python train.py --intermediate_size=448 --rope_fraction=0.75 --attn_scale=0.125 --init="normal" --init_std_qkv=0.062 --init_std_down=0.0 --decay_fraction=0.68 --decay_shape="linear" --dataset="wikipedia_en"
Each number is 500 + 50 x the weight over its row's rms, rounded and kept within 0 to 999. Layers, rows and columns count from 0. Numbers have three digits each. The size before them is the row's rms in percent of the matrix's.

# layer 2 attention query, 128x160, rms 0.0748, rows 0-40, columns 0-159
072:424464576517518510455560442496514542406512534427502453481473450475552438475477532490461476463544433500511417455504554364560596526479565413492568567531502572501494469417552458446517547405436513508513515436540594556487485524506472541561496500631539464459482590441462578443538475519420570494496501513436514452440572485457468524494471505602458500525486505488567457409592447501477564429479406504535442529450469430511513553556488608521497515528499430516512477561473436560458459553474389
096:531470482534553523578518468441587463549565560524492576509554491483459634539541468391454569521448516593519480483502584405449523452550469489545535590561662503426549452471447448521520501483509507554483511486453409570510564502468545498438517446439552600460534537489478500510458484483515488529440428548489450522492461509539461465582492615515466549530464513435543495604463460421461421582528473470531616551565497514563563437504502437451527518543483524437460421553565506496550502481521489
088:457474498471440500521416466612526542478499541389502554380487563529507537493481409547490501473494530568499528486486443558373462444505486547452505481465464549546502492473494417416448525467516384497454546519483561446449572448613532531511473458545435475506561467495446515466450456444583537421548493576462482490532422615568502488551525519541466540623596505470475531571491532512507480516459503475569460479540471426507408599492458444481508489514412583491416548487552482464443466394523518
087:454510477554514507541464542482539530430482477552424480511481557423390539646451444463587529553560551378477575530502547545514420399449545580612560481555465518451460453493482563603561484488502459537518493530517446510516504455476550465556508470553506510515457532458351593498420494561496538465455558576546512417487486444439519544467429533482602481489557495518501446528469499522477464590513554510567496532474481465488460442512448464588559558542440462587486546464563484487507561562491465
104:477431477567599430520475444470500448584501609446441484517492435542458492500485501429461520501499439546484454502547501491502468437512466438601539507484544567493504476254466465533404545573501478577504488441535474552418461524464599520453517497431493549550486472523464478436533499484480541472398451519434448571530449492527499548589473503458582559529466473453452516506601485517526475467457474546568488539522480457515523384577507461486607504533563502444487440469607475497507515499497457
087:498470562435520539437462512541515526519511518558522616495496539473502507415641522513507456501493498500471419505461518428560569556534467497507541501526485478622375525480534517558512513532487516455472561422555513441590476540589562412475542392552521490460414371454501553445514501508468430514453498475451462404468524489382538510485565441475511530421497517523538523428612437441466545512554593436518437487503552515503498445585477451534453535472576443575467491531498553517520548600528497
083:499485408472403526578521594538523520474478369500491564457495523506560513398453506474464513499499481363541563559454492437451469490466500511531481564445477463481492419505517502527575423485517502485459497490479544530578511456436482568460531480524476480528397482450536525402502492478500500587544597546494463473547468409604529448402547505517494542536530524531596619532475409471450503496388532520412554506501501577460510484484550615479602530454425557444457505509476501489524436424427519
108:536429493528572506402485477566550551439404547428551507564551488512549438420509527496436429451478482572432546473414524456582522558529570541495505516475598380542525538507521464495529381497461500515557512497474514462461582491499504543504501503469545426566619510579514453448484501557569528511563438482539599541437467532545533397590564515546585513503445463433472555420514504498520549488591563509513497493413501494465413484489537538458494480564526504558474458533526453471551462633547543
111:494481531508519449449506526523392532461463347496513541466481535440557437496524573477533541492420381581414524504476488560508510490559530512476478538523552454484487584468425533539453545556368450467538446464474520473544453474532486523450452391489517449495465465563510606506566479510495510479520558492470521479479498450356460541470597469474549525549603483533415587465489449518420547481505504437486434587392523566482478502499474628430474546506431457505522490577469500471422526545471532
088:458491564499547419432500476553436457428518417518532542527544490553538526543493552504434455606570420497439507432521522507525500470524423566400510582487587469512505629551515535401627376468488555473496499517544466516445524566517381434360504522469497557604474506556580536532492515524583433460534508469520510550476543498502458484558451503483470460513551504495602509494507491507511483524524516490504488544477437557433491542514566504497441531578510533456580565446432430513384557500500496
100:509508550498472566483480557594527453462582508521502516439519527495459580524420556481437492579520461469487549488468529488493473440371437553480489539473462468537553465520556443511442408526589475436440590541584614577425484520477469561461586399475455504539395523486533597512462461474530486540510508536507482523595466450479546506488473456417457414577494489583486529530534507435519483470497543418538527481529500587521563470604500440424608498563459563509491438449512531602574500468497556
100:509511486424541473576531480461510552427482520442463385493543515473488520524483436436452506502563512505463496447439500515559526549472505392526423463523535496513426419489408520510472517485506448550437455529568505451538470545399467435616494483550507451548520535461517445446390581507557564396531507456569516512510423504510542561538472458505489447612383486532495473562513520484476471523504497468425468422401567520538520514517513492430419539497515549565504608448560670559530507504422533
108:514487536470495480462442478410508468537530511463572371422548489416524487461494486465452430407479453526403499507514470427541477525500507431509523526503555490455513574478556447437380543455468515495428461524468516384533487484483449467476515470566457503496558523483550503502468482424441548433462467512415551497525424635500405516580429499462585571472418481534464538533423464551483429401539524470526489469508510528412436513539523407596495394501519582447541462490517427474469434408472462
104:557494534537426486563485657421418546546488303514438428482562571475552520481368457498457540508496458510460506405488607460494511409505517490528412394455464482461443514461446504558535472528473533512461430496510521410473451451545545574550512559550534389426441525556533502474479484455471409521559468504512502537537493550474541490388532554506534497529434436574467484483464544502496464494471531520424438401499500501570556472516503481450542481450494489485542474474436456484472487537539476
103:413570453513523509511437522477497581479465596517609472505527542466527508500536493490443557505594545480478406469485461519586432547498501515455482487503475421520520541530421469524520465501482523489489572542475509460520443510547461599521556551495539603538478556464466596395492478595521491496540639490498549528515433429518413530434495428540527477535504478550508483533465549510462543499591457539517510489379534522454414547524438561537556381505598614547439571501494469411449503570490585
097:546414543552565627521562571505515462505536480582435504459494535461583522422565515588414574560516590492535481474492524542462547485496525462490470394496439485557486520502481498509467499531570455536476440371494473498451533599529468382498529500480471497525475492473578457472423506468573496435477546460442585500541483488432528583501464479468508533443445393494480534529513493567546597523460481519462471576602503572473488446443559420488566410558455470447564534515542493538596454519601487
105:440610546519475475498498502692552395531462422447476466429444506544441490514543568595477533499542559551582528558515510482522481517479474456428500501530461472505437534505478441472558523429529482512488513539450454407537508559516447504530489427499469547472456500520534516445505489545608481549534526540482477440490456460543506472452487482486488499478558619513488431633458488588484410466592593498584538412625456548471537541438494464461500580468459490461509545414567573553516508495455520
099:446431538587518492503539416642557570549566569459525647522568487532558526496504371466507568505515457397474489459483545527461523458532494421492534506466489470486495458463535466513505554519507507524480448475538500501608475538503442434455481505566453436545471517459506464516578446522539473539458435367497503489514555517612588475557461455465546439499522466520521537465463487441517568532438523479487522460445476441461455586589428538528448510502411435511533523412467554534483445577634490
096:533539544517550449480459593496468539574461447414515436444465511431550539512547519459555504584501504474537473577413585532488617434517415536403507506507470495516654492460446566574563527480501571551451496456472456484506491494575538464523456490470441471384508472509548537525463449522503549490425509537562424484568544583498438497457469578484566513543477500558427526654557578414532544508504538513535541420497569479479457487513533483603453437462536492419531560515567543511490462529536517
102:445503541496486553481424473565528475484416517433573454526504422544534468419439457526551503512571458462461441457592545515516465509554493572438586557506483573590523508493514468407478539586428542505525499515455424462541538418437495555451455637420507397530509502462552427498521622408430635520499534419506520533492576486470587501531522541513513399477446529438451458524472495565532510505528556465514481515511508523499502473414585479476476500463583478564507596490538488534599521498532537
106:531455488492526588530504507471500465645493517500559567348505491422478534461480529571447545359546467597542485455508506533615509518559546492434572553470612563491593532494468483387447470547337524523500467482454460575492456477494503448512502412496539534522482489548529532436549410459562565511559597501487542594454459519461601487537451481539399502527462422448566500465539545493461458561505503501477493491515515488465527522548558497434513519462534468534471501515530546502541479507530441
103:553438537515577509536581458447525465523480510406594584484474492489517497537458364461468476488475494579480463486469461527466516444543400477448519504486546502526466541429470476457594468513476472520437573458463580445520441407546504488484571517411500607598427491486479448446457591472469491532503502531539420496478442566482489610483483487511554475423515483504533534386430407577492530507549523477481477475478527468505480631411472434517477537423499616557445384538506551542545535503477521
092:453545605540427493528518506498496419511420545467498505469516573449463419551555507557432510464498462423501570512520387615551570382497520404398481465446452532500464459412515519530498476515496533440470548477455474497486578376507512459401480526544575442490473556435509454438567495496489509491426466497558461607577486512433449539497410443462494453507509423520585474559542451565597526401490482474429481462520480529515493472527586508505566501535576444438500450481506531463548486529434550
091:479474469496474532582520500501483499557482556475545448511517535511487464540585501564438493518559455607444414498482567542426552548554641558559421537540575430529470441547422525410515551473486511587372434505490543500514544542465460560491572484524441432516496578552540507480545386475536438535480534455520420443452496481504498520473469581525522452526464564539360410423475517551566570416539539389492492570492417501469421464506487503472515477509511535561477480530464569554480482521442530
128:435511469507545547586499498496537506600515485536512573462493506472379589518503525389438613436429510521580495484482485478440487407513436505543458531509599473428480384442449475466482502519486527518514465578494396597439426538467582543472438513451527536502550509435560481569508500485499492528469369494503469554541475517539519401544500610487510538503443506446498594510442516437461376541515519529501538542556540514582556470533509476411596531536480504463486439540495520515547526422567467
092:568407500483485527476504497472536540458479548599525462546612436447486476371588536547516520454474540477474578478435493512525617535601499435460565488506562479532520503471510580440534553539503479469471555541494516535475447512535455497445449555487505483461522472536583550467538459454528447507500502501460490487378601507467473565549502490465598443525609459474535536579539534489451465438533453445508491488455522478434472503428592469469409459527507474557519371471472326465515496583561452
114:569537527441435591499470573479561538483474472552429451566436470384517470438453495509516456406476552472463498583486431496496497510560476566399398546487481371398508494518439581444500520433473491468599506546525586541524396520463436429464496444525437423454424544476491516499495472523546542601544558488491445543542477562499447537369530509443494552523551453528514490536457480487462495518488386460530505522471544474484450623492525553508458524480416560552456435439508438515457513498485512
096:416508502527483583643491381382589445586505564621479543455486454520436564512498505524487564430472576396520509525490468511555512416571541450458584530455582422526569443452519408527568531468494479479516441470415499609487457502519517504488458565489499558468469506481484487501450488447443529537433426580427476539533531535477529503585440498524486493526421453551456543535556485458440446530542552481529570507522535544528508445462487451370564523487570485526489509512528501477568485442559486
098:512432527486583397467540514469523572415456441471639496441580529553480434389488504480415507527490421529456584474476498591493519545523468418384560474540436505534486467416520505440511527526506528559570454543465457463463457595541507511442529502481506449534550473536534486516478573576486497395568503488475544495435520469476438529514461560552551534441496540438499567570491489537498457361565479569483416437392535491470508547543574476540584503469525484437461482528503423434483447562542492
115:568506412535493506554516466530572516506545485550522574566542498459559501475436525439494600534518430498479476534522483460459499473472495448570494525442459595511507418490519485444571533549566420455597477437515511637424482470527517482502576603538468492630479577491439432566480509452508538544436445438525493617511479567475508527520517469548500491481477423401538506522460528503428422509493506539548644511556451516537464548564461486554570471502505455496409431537547503471502357453444483
100:505494517481423451562430464472576463461495488551440511590522534523538563486486483518556570447463617498576438466491518562506497511493515393609546458521523474505569458448574500550470539476572594487459556433506583535406470524463541508569369513511502541449509468563455556499517383518499583553472507571473507557524544398502508498471578538475591516513524510542416474477473565452467500597454424471582585475573508530558449474574479449515569576509492513517490496446536571494562608487529468
091:594515437484389569505502548587482484427480433601575505495458475471492523481474475542376546504531443539488462487397548557579509544444545503513505451567477532561489474492528536510516493578505553528578579453552480535513480495408407426536459501397454503539496521560470561593504481607458497527528473443552549497469521571465470467448490425526538497523420619501514555516447463562473548547502551482422525514567467378510570602527534561486525453509554525462510381564511440474484536535455513
099:489523586419403456551591522556470499416447472427430637509471568449565573436441539534460513564485442434560477420446505495473500400524499514520483548456435441618509479581528541487556505468470567491417474455542582496459601481579497519559440514447430531508494329495544484429531572495472427473510517475537479458516575491461450422483489484473497495544522476549517515481544532591542573497498493443515460538529442554441515472584526550431506530456475549554486436463422518465532490504517471
099:443444491492439391455541567471524454502433486402539425460506578483490467437432489553490437520443577502475504467471424542493543435476463455457508471561456503571454495467490562493600541479536490554529403564468488378518508472474525467498504531652484372582470418551469454499522462445407476446560551478548517545420489407376499462459520534555553523505458543440543502467505519465609497492505514596481558505314528506464499499473489495466503531541495517477427517474478477500493532519486511
089:389560575565540433519532511515616393421546579517493483495432597457450507594423491524494443444503529525464425496513482460521444460465483483491506460475513350485521458510468469560478517424461405479537424426508525506502491460527517545546558415567471497507420479500455503553540501513514487529494481603532435488517472460514580472497457564463483453586476499487492599581349553551527395462449455449485520523484506443590442496487466551478505412472488486493373504460534510501566549473473467
107:485475538463445538464493509550545530444598523508564508522506417587466541349521508543509487564573490643383568354494453536453512540591418500418478377426462473554462512467435514458508542496449512525456557562536451512610529526500517520487425473446398494518456532534493576490556522491393490471500501476503542508450495533507463530458478497534467519477495449531456410469504540513523425545461552508449510574546487471525471541506549551497466502517491418518484578387536401461554493440529458
098:549508503563503489484569527520461490601518473517488572491531384439598521511392519526428492407551459572546419561596488489495527508520461544515490500526484509473450390499542513553469423526370519456605486461491593447491473551461480339485498548481546562500479454443435546579561503493441519473506381480560554542492459479463477530474493510527541516445503443504516517592515485362500582481476550405482497468485466552485485445420540547543440571488503557423468487507535469580515470478506448
102:436488556524672497428497521595490504458452433518539515481487521567476465579483444402575578527437390499511487530586469565551576483490488493497458523477486580459535503522514505437570441532500528575486551497534529425496513539462434501599446419473549519448491520477577489519567487477497446438493451552500506582544483426544530506553428482595571378390495546493548501479472564447493492433394503526472532550491463564437549500476473460468561445460541475400509476519448489480466429449580448
092:481567621540438551560464505541486424539482599362492562476476453522467491437555497532530433524524485472501440478540485473526488517559556569535500504479419552515508530464530474543511470420427530506507450616528525521510460515577547451470505524466447508509466477553486466552487573479510569433456506542643439567590441513601404542503460498458456425431421468477447542386552512476541463471540551559534569517508471356509432448493438427500526544497512498434465494480507481426529475604465522
096:482483479436486615488468483576501535483506503505557460436499535455480515493548446503521476507552479457505539452517520496507490461497556502534484443447504398555600485515493361464543483465603462435624439528492465459464594473480547479484535534472505468520506584451427538465458588461613499481502537519599576560470551481476563488390480449453525580475447469571479491493441466565518520563471464416426488600461554578462472504613519524628490550433500464516443449538458548489480524385452451
101:473526542444540417528433545445548451462536501509542539494579480474562472532441483558623443475523596466513515511477556616502443567479464512466572480543570527474472590550545555565444502469531420488529408464476450527522566439465508470532537384529565569437483479398442543470500523569547479514543526471548469451570437496541465563504517508481547475499537569487555538333506434526505487542504572514478453444477546532457589590521522512463504568443503459493452544427477474550485441577378553